Part of a small language model's weights.
Size: 13 layers, 4 heads of 32 (2 for keys and values), MLP 320 SwiGLU, 3.29M parameters.
Architecture: RMSNorm before each block, rotary positions, no biases in attention or MLP, tied embeddings.
Training: a variant of Adam for these matrices, 249M tokens.
Each number is 128 + 24 x the weight over its row's rms, rounded and kept within 0 to 255. Layers, rows and columns count from 0. Numbers have three digits each. The size before them is the row's rms in percent of the matrix's.

# gate: layer 4 MLP gate, 320x128, rms 0.109, rows 56-72, columns 0-127
# up: layer 4 MLP up, 320x128, rms 0.103, rows 56-71, columns 0-127
# down: layer 4 MLP down (transposed), 320x128, rms 0.0998, rows 56-71, columns 0-127
gate56 092:123116120121119134127136160101120119157136149126094085127103197137133141119192089144095130134114155086105121131061147162134158129150128117111127119116128194133153101121126072139173115148147114118135092117112148168150150111131135153122152134105113105144128096126158082123176157133148127119137153121161144146126124104122107114154118134144113133151104091177157090120126097110102138150121
up56 099:129148098159120176107098125128122136148158128117109124123144127155145142131125086072135126137125166092117125144141144154091132121156141135105069129108102153103129146131154062125156109111102134129152105136119128120082115118138113102160106169128157142121094144140096101159144156170106069159122162106124094168125154139102101121121156093096182121119100121124098108138155098123136149144144
down56 104:128110110155125125148127150114113130129123119063151131082075120129106150106087129098135147110137127131091101136107155120087103171176105110104101144111107125146133159149152123137129129128074138136108155109119104137123130170122169134096117124158137162209126144115143111159108165128117121139162113143160100115147122126156121123075068117137114131103083144132120117123112126144122082138104
gate57 106:101124114173132104130128106116169102116156133132092115150125122166111098118114124109123129142152139125118131170094111106111131096140111115146151101109140169156153143092094097153140141144130051090127115109164159134108178106151115142105155157112183119102110106127167144104122141151118108099141084135160121090121124111110157146150090137150121087126149116116164128147126165147165082125116
up57 105:142123146149107101120108112143115147103114105102058120089153134134167142124164152149146143109127157153094100156121141146114102116124115130143110110147123129147135138147125130167145103152119136136128141166103203167111108100131133147126129167119130113137140076164170172161110101134144153156130135109157160117131149095156155170142105121162106127153115179118124113152078109099165131139103
down57 106:121172099139150155110135127129113130117146142077114110096141100165114079145100126144122150131150166117137119123107161093112123134129120133114133135123104087162116137186128163155118123124123138105124157155085089153127107146133095079152138107167170118171160131140121099169105107141134164105154124157097147134107172162124092115164122140148071125148171139120087126118099118106118111125121
gate58 092:146121140158160066134116173135140080129129136111111135150110097118100128121153095124140131113120131159151168132116119140171128151085109137135143176111141106139138113136175165114128178158113137116140093134104153082115128122145166137139143141108168133119109126113124155141146093156138125087136155170113124142121167120150144161118086168068121093144095106125107109111133086096138123168144
up58 091:164138133139074129179100147088136156134133106116147111096124116120177092134110178128136154128162070127153137153152148133113144088102115135152129137125124174133158139128141127113171122167119085114160120105171134167125119150109092119136134142125120129099105124159089117182125174136175118103129129133133142166157123135172074126091084114127151144107124144138113130109146130128124113130136
down58 096:117173130174112142114129124170139138086106131160156102114138095110157133144104160142168133121124183119109126122146108135135140131124083097163115126152072185078122116111113140134102098160127123139129137155129084127135098103129081155114169118148139139110117093136134118146085123155160145124157157121125141102115099143141144063141152119154160119116149133154127149105131119175157125133163
gate59 100:156146112130160146124125184141195140083134106101119146148129142102085102116108100080100118148171108110140138154121122089120116142110143183145105108139143168127117120114105144154156152130132131148127129152155134133102095087114122119162108081140094131086087158143153126152134158115123131172105118144126108123163119075116100150144126134161159133088135152101154128148107092123103132131132
up59 097:082116143141151123133078118135116104112101102177148075121135119138113112124151154106128137124127131113123144119092136137106111100129147107147128160117113087121083161088115091137103102144110153139137109108121153137162141177126103105168156114104151141153135161196127143151164141134129132136143144142119080134135146071135170122103119134162112132117110106149140058113133125134159091167135
down59 100:092137133123120125144138128121131110120073155115151122125118160118098104040134159108153075105125118107127106119136141095144119152104146091157128121142102117095104139132128096133063174105138135125135118131108102127107091165174106158155113112136136159118150089093129170136109125141108128131120146121156125173147165143158150122103144144130167075120136158138115146113125151093130138111095
gate60 091:164133155138121150122102117145155095141133134154112115138137132129113143126143147117094093084124177162126152104111162133159107113164136148109139113083111145093108137113165151167152090164138067156099151130104123095103127105173122125114124116113143071112153136121098158131095119098099130140113117187167147126147132124130152148121181136126097123117113136117118135100099144177096170135138
up60 088:134134096096110111161110133121140157138137151149146107136109098161122150141108156117129136131127104164153121097131081151151141187133146155166136156121132109097135111125098108138093112110144068088113111141159098158120172138142152125136152197173145129115102100067125155094097145123143151113103118123148147112137147111145119140131153084141126091120135088145134111107157130164090154111113
down60 096:142123182138143122122150154126158162162154106132088134162180132111146142106109138116131126157073087139114121170114098075126118125165117143134100091156126115132119109141131118158118177192098166144127141119103102152132083141093118110153141165159166120154125137162136076095149130119130138124130120116090164131164116154120113129119109119146149113164120149110106138162122155130141116133154
gate61 092:131136091205149131136138120141142187166133142152134068135104115131139107131121130101103126134147086122135113071128154116111127143136096136119099148157128118118119129138126113141109107132179091162146141165123124124125106078120184172128121158115130110129142119094107139122148136094125118178146133099128139138127121097089079088106163095164122150170164113127114127104116116145128108103119
up61 091:134154114129157136111183125120153138106100171156144095161121105136120099071124152104133152102151153181126121155094120120112124120145085180120171105139113133132122105153123126128115110155131121150114084148156131184128186117083162123120115123130156167132132136173130094134107140087105126166098129133076140146123089104106144127108112110109129146118137152119150148089136147135138100149148
down61 097:114087094191111136137114075130145159167146074174147124119101113123138135122118117111133145131139116079111142092162145108114121110147121110150064130128151133135118169109147108159122092149126141136117139154144136102120100126109205149102113124118111126134119172119135143151160110155134122137148121088141127160123145157086106115119145120129091102185153121115143141134137107122162117091094
gate62 093:132158090175118145123121122107108115141119149086129113119135162156168146115123142157138143080093121116157129167122136127134136112167153164127078156124110154125097137129114121121151159119083081108161137138072147148126163150110129147127145094109123104073137134169135139120138156131140092110165145143175132145133099135147136123144118100110116132105116065132147138179131095116157129089089
up62 097:134120108085112109123102124126116174148141104127125143116087148144105120127126164112096148075140134136169134117136115181133155139146158117141101098115116174145095103157129088153151101099104106118127119139121186110142127101109170101073174131115159130125125155108141128116119066138157108155144123094125121160147131131113126149125130121125171140156133121141083139088077127155113145149171
down62 102:111148145125142141149150130160148146127174062151103098125081111144104111106132129141149089144147115071128112119159115124129102134084120151120156078120131145142145102105148133138101105146145137170102133103125122135125138136133139127139100117140154129184109104143107153159185101148098160120135130110095134117114112124122104171068113152123090091093132162110126086113120110168134143128167
gate63 088:141150164108085123146098108151177155144158108126088137148087127164121127133114161114135138120179123128156122130103136130129126102108134122117100116151143155115125122160126147155148091183105196125123093131163143149106091163109135123118171179113150130137160123166159102159111113144117148141097113141149092154119140163139109133153132134118171139107159147107122096109168119132092083121146
up63 091:120116131106139091120163093142106108096103104170108136153090128146082153119170152126125119113119101116144140161144168114097124115156147148146104079160133187155136131180138121180127122146163109135115072151108155146109153161119139115130099153114121181143115136111147145115069135123124095106176115120133124103114128121135122125133107151147130131163124085108096120088157155144131121141115
down63 092:130167144124129121103140162125098128109191177116095111065148142141121141062105090127104153136140129146084121154138108103129139117110108167120094145122096078111127127093127151092080151086125132171128114125163116117154115116133145131174105102123155098128118152078113130138153109124116118148127126109113136136126117115116123115082147155128100139077126108084120138101112131098128155137112
gate64 094:146174137144166102116129172104149112131121126177143085133147127140111143126165149150109157157112105108124088105111082146087113137091108130130160081124089179075159166151197140147142095146109128122111116104123139127108099128142152129103145132138086119128144127131133132113135160142134139105128094141095105099100131121098136137131121096120098144126133080132161108146109113126085131121080
up64 098:091158127107120119185160114161149146088135156122121136161123132150128151130156080166119126119120171134107099158096138112086136175156183152144117135094149146144093077132139136099144140115139113140103134091090107115135136160108128111090132150155134164122144100132113131116139140129158163091079111101160103163143133198142140097128115156135148111117124112136128138130126098156121154118131
down64 102:145117110103124146140103140114101155162117135126137151106141140110105080141126144129134148113125114143159174107130142138157133095112118151115156153145121081194100151151143112123104180115120162111135141146138147138146140090050137129149112124102116139127110176114149109136123114131123133148131158115108154121057147123122111102160183112115141089126170137132091122153126148105127065126101
gate65 106:163154162118112146093169107084120147109149144152130110123115153155138107107137150147092150134163085131123126131123136081139119153162137148156127136136084126131105142144154147158133086100078111138099109180152122132085138097115135148157139149125118089130118114133111128142154146115145135189169120110116154125169139122109167135193106137098131154120120113112117113149102096115147089084096
up65 100:152097131147137164108137085140133109130118117144130117121128098148120162139130122101160135170095133105144115109081119093150145119156130161109115115122129093127157125114099103157112108126072131132161171179165107135095156123096078087136110107149112115089138140093168157168106151156110095127125102142154146127153132136118133129106150082197104115137151133129101113147173151121143148133130
down65 109:112153159122101113167129100105152137134152154133125080115101129133101157193130137156117120150153137118104146106127092150138154140154094116112101120151114173137156088164168107143140136099139106158123110104158162143099138126137122171149147202121127110146114110135117139112205113115147123129116110122128117128069135101144110100150145098098138181113107125147135110096139129163135115125136
gate66 106:104135128104158141158175090115131144135175127109127136101127117145072155083131171125126145119169165134159112136138119152089150130135116132168134161106130127141115174132143084180138091108077127133144174106124120146113175117126150121137155102123163113129105078133135117134130097144126127124097111076156125163142097155159097135111139116174144104154142115133093123094103120125104128123122
up66 101:165167134097142105182182149156155069120137141091133125135138162083147125124096143142158129103167148110147080134145118130151115124149150104169155150149111125151114155136143115146133133112125138140134122113109156142146145107132136133156150075131137098159172140102121100143139128132113115107105149146144143116123122104113109132170194123088152134075109138145135101113110159135141153068131
down66 105:119123140155139097109139115133092153119124125085152121135123158140139150131151154124141099120140156158114136138128120105151153132125113135181135151149094101123108135134139089116137149146091098151136121079132129161150114145135150170098155196110116102118170101122144121121096101120089095114135090134132150148164072142137123157196119121117085154130132124128104105079128142154081099170135
gate67 101:111120124108149121124115088124165185102141119110126127133097161129140088115102136135146143113120160097168119161159121152139128171086147136088135179125125109153144143124104140147124125134109092084139119159131153152145158109109128104153081115119132105127086093117126113139108109120102129127125111109094147093165117155121102134132096133122127095168097130087095109095151078112107084070150
up67 117:132089128126095149108086120127096120124121155137141152109178089123127109104121108130119142123110138129112173120090114160105081124140099095129141117137085117145128134122175157104174088115146135126146152126108133157116097098120119103098167096102121134202139144123157141098177126132160093136078145168161131142105114157122147118135143126135150174149134124161131165126081143153135131133141
down67 103:112113133141162129124129121154124134122106144120116172113148136109136096000103110128144121106128120107126119147183084088124139143099119105127122127094135135127163148104093139135126104157121106121149128109148093143100138097134157122162109135117157125120103086117116102124112150123096130148147100136102129115124135123099108128122111127138135090132105142101110113108149127098128112150160
gate68 105:101113134127116157175144176138145094165119123140101121152103107088075162124149121128141133135093098120136169147121112168123151138150111137100145127111104101089122109149118188132143127141117105140136120109138116147111176147103146126149126133142151136171145115126140117189122104180169118081123156153166122134111132140151100090150118132111116160163141159164151149101125114093139147079126
up68 089:133086107137128129147095113127171084135126109115146086130126136145137121124123153133123131104131112153156125133133100119124164104138135147172161120124121187123148131086100098106107154118116113141151108085096139096151107151108118141099160158137122032101133095168156147117115141089124173136141099103146116136094129159122107079102168132125137174109110140132126103136118151107166114129119
down68 095:120137125137179149095137094096121142146091167144133149126081109139141182101162120075153134142100130103109157132155110112113136106158130130132134134111144114143102098108105158105127098122125122082125114137118122136184125131108119108167124084127108188114140157120092100089126150155161134116156122171150107125149114112143115168127170161147150124125144136136077146148102086132096113136154
gate69 097:135109131154146131122109168131125083105108066163099129110102145151121161106147174137108138089165121133159144138127137155101138093122115150127165118095043162113118104087129108146137146137084116136122133144105127102111150111100124139130125108157157136096123114141166124142104123168157123128115118145117160142081151154125157162121103103139136160155147161123181111097136107096150121145143
up69 103:126072118171159109185132167122136110160113125130108159118135127141153108112124106125145131122129118105127131114101082086167119117120095182138163141149157103103117131121148156133108132124103155139162121120102113177147111121115123127116143120146161121130117085136130114145131083150127137133121110105143091124114107107129156134144111178122174095073144077122168131128109125147118054148153
down69 103:117084131157162151092106158155161127117061104080104142176143145132141134044121169111130149112126148089107120158159111116150155158106127146114164143121094130122179155131112135133081107108131111113134129137097141149124169140112106117143130133127149119127101127139179115090088159143116133135135128130109138130121134128137141130128118134159162105127135145126138109130121118121100132160203
gate70 104:136127135146146163108154138147120090148091109104130103132133152099126132105155107175083169121129118131117129139119140165130127128125089124091133107133128122141087163119155091145164128084115145118129097148127119115133139122119142085155069120135129118125148107168130149132104062161147157109144125132172126152098087177123164149128126149088119128098100185107152166134143148112098088128135
up70 102:095142099134100102146157165169115129122161143096093133110138123140103154123118108120152125087132148111084083175129129096120108130143111144190117112122170137139131133136152138111135119155110131125103153110110102145093157119179141124102145141114141091121136138076165121131196118142111088180141130144133164099114137143143114099109109110121113122117165141136148116113100096109091160168103
down70 093:126161120170126105156164134111103129150097132129128130107137151133105114025150131146102152117123142162136133156103140116143125112117121162076141132083105093149086116145120141090136136126151109119118149171141139126088125123152173106132139098095137125068112116154144126155149110170097113120145141165157095132138155141099106174162136137127117161102133148116122156169116124136121115119116
gate71 097:101139137167153165158102148177118137113121135174083111154139146125138112098100125123112159100127117096133095113144134096089106100161146102117131105090132087162103111120145135135138144126126133140113154116135137147098143080130135160092105115093162113137125150152149168087138116119126112140123103159081121129141167174150142102074153139122120181131147148102136134176094104152110108134144
up71 107:116133121130102149152108196107133119115123091095114148137146131161124114148121102122137149108136177148150111161186178123117116107172113177112113113111103128146138105099142127138115109162093130203136148151101139155139098100162083152108163102149122126114153134134128132126143085162109110111127113167115120113117161117142112131110152144125167157186125103129142100154114101142129126148153
down71 090:150119127105146118144128091148122114116156132113131134111147099131111126255166166149127139141164128131160150131114119131128104137107140103159101125192083145120140136111159151152124126101147118108101156099120130111108151140142137134108125126102162125112120120148122158159082163116147109151131158133149118110113135145115139124147136134076115118110118124139120117125145141112138137128086
gate72 103:137132121181156157137097138112078082147119134120144137143155163126137074108172104158132146118151131118100135195099117098138129126115100151110138142106143114110136114118135142141167195161084098122107113099171131122116131118063144132133131107118107121106128098100116083162111165124124119113095102143133102132129102085144142130124143132090130120134106147098099131127105078138134135105116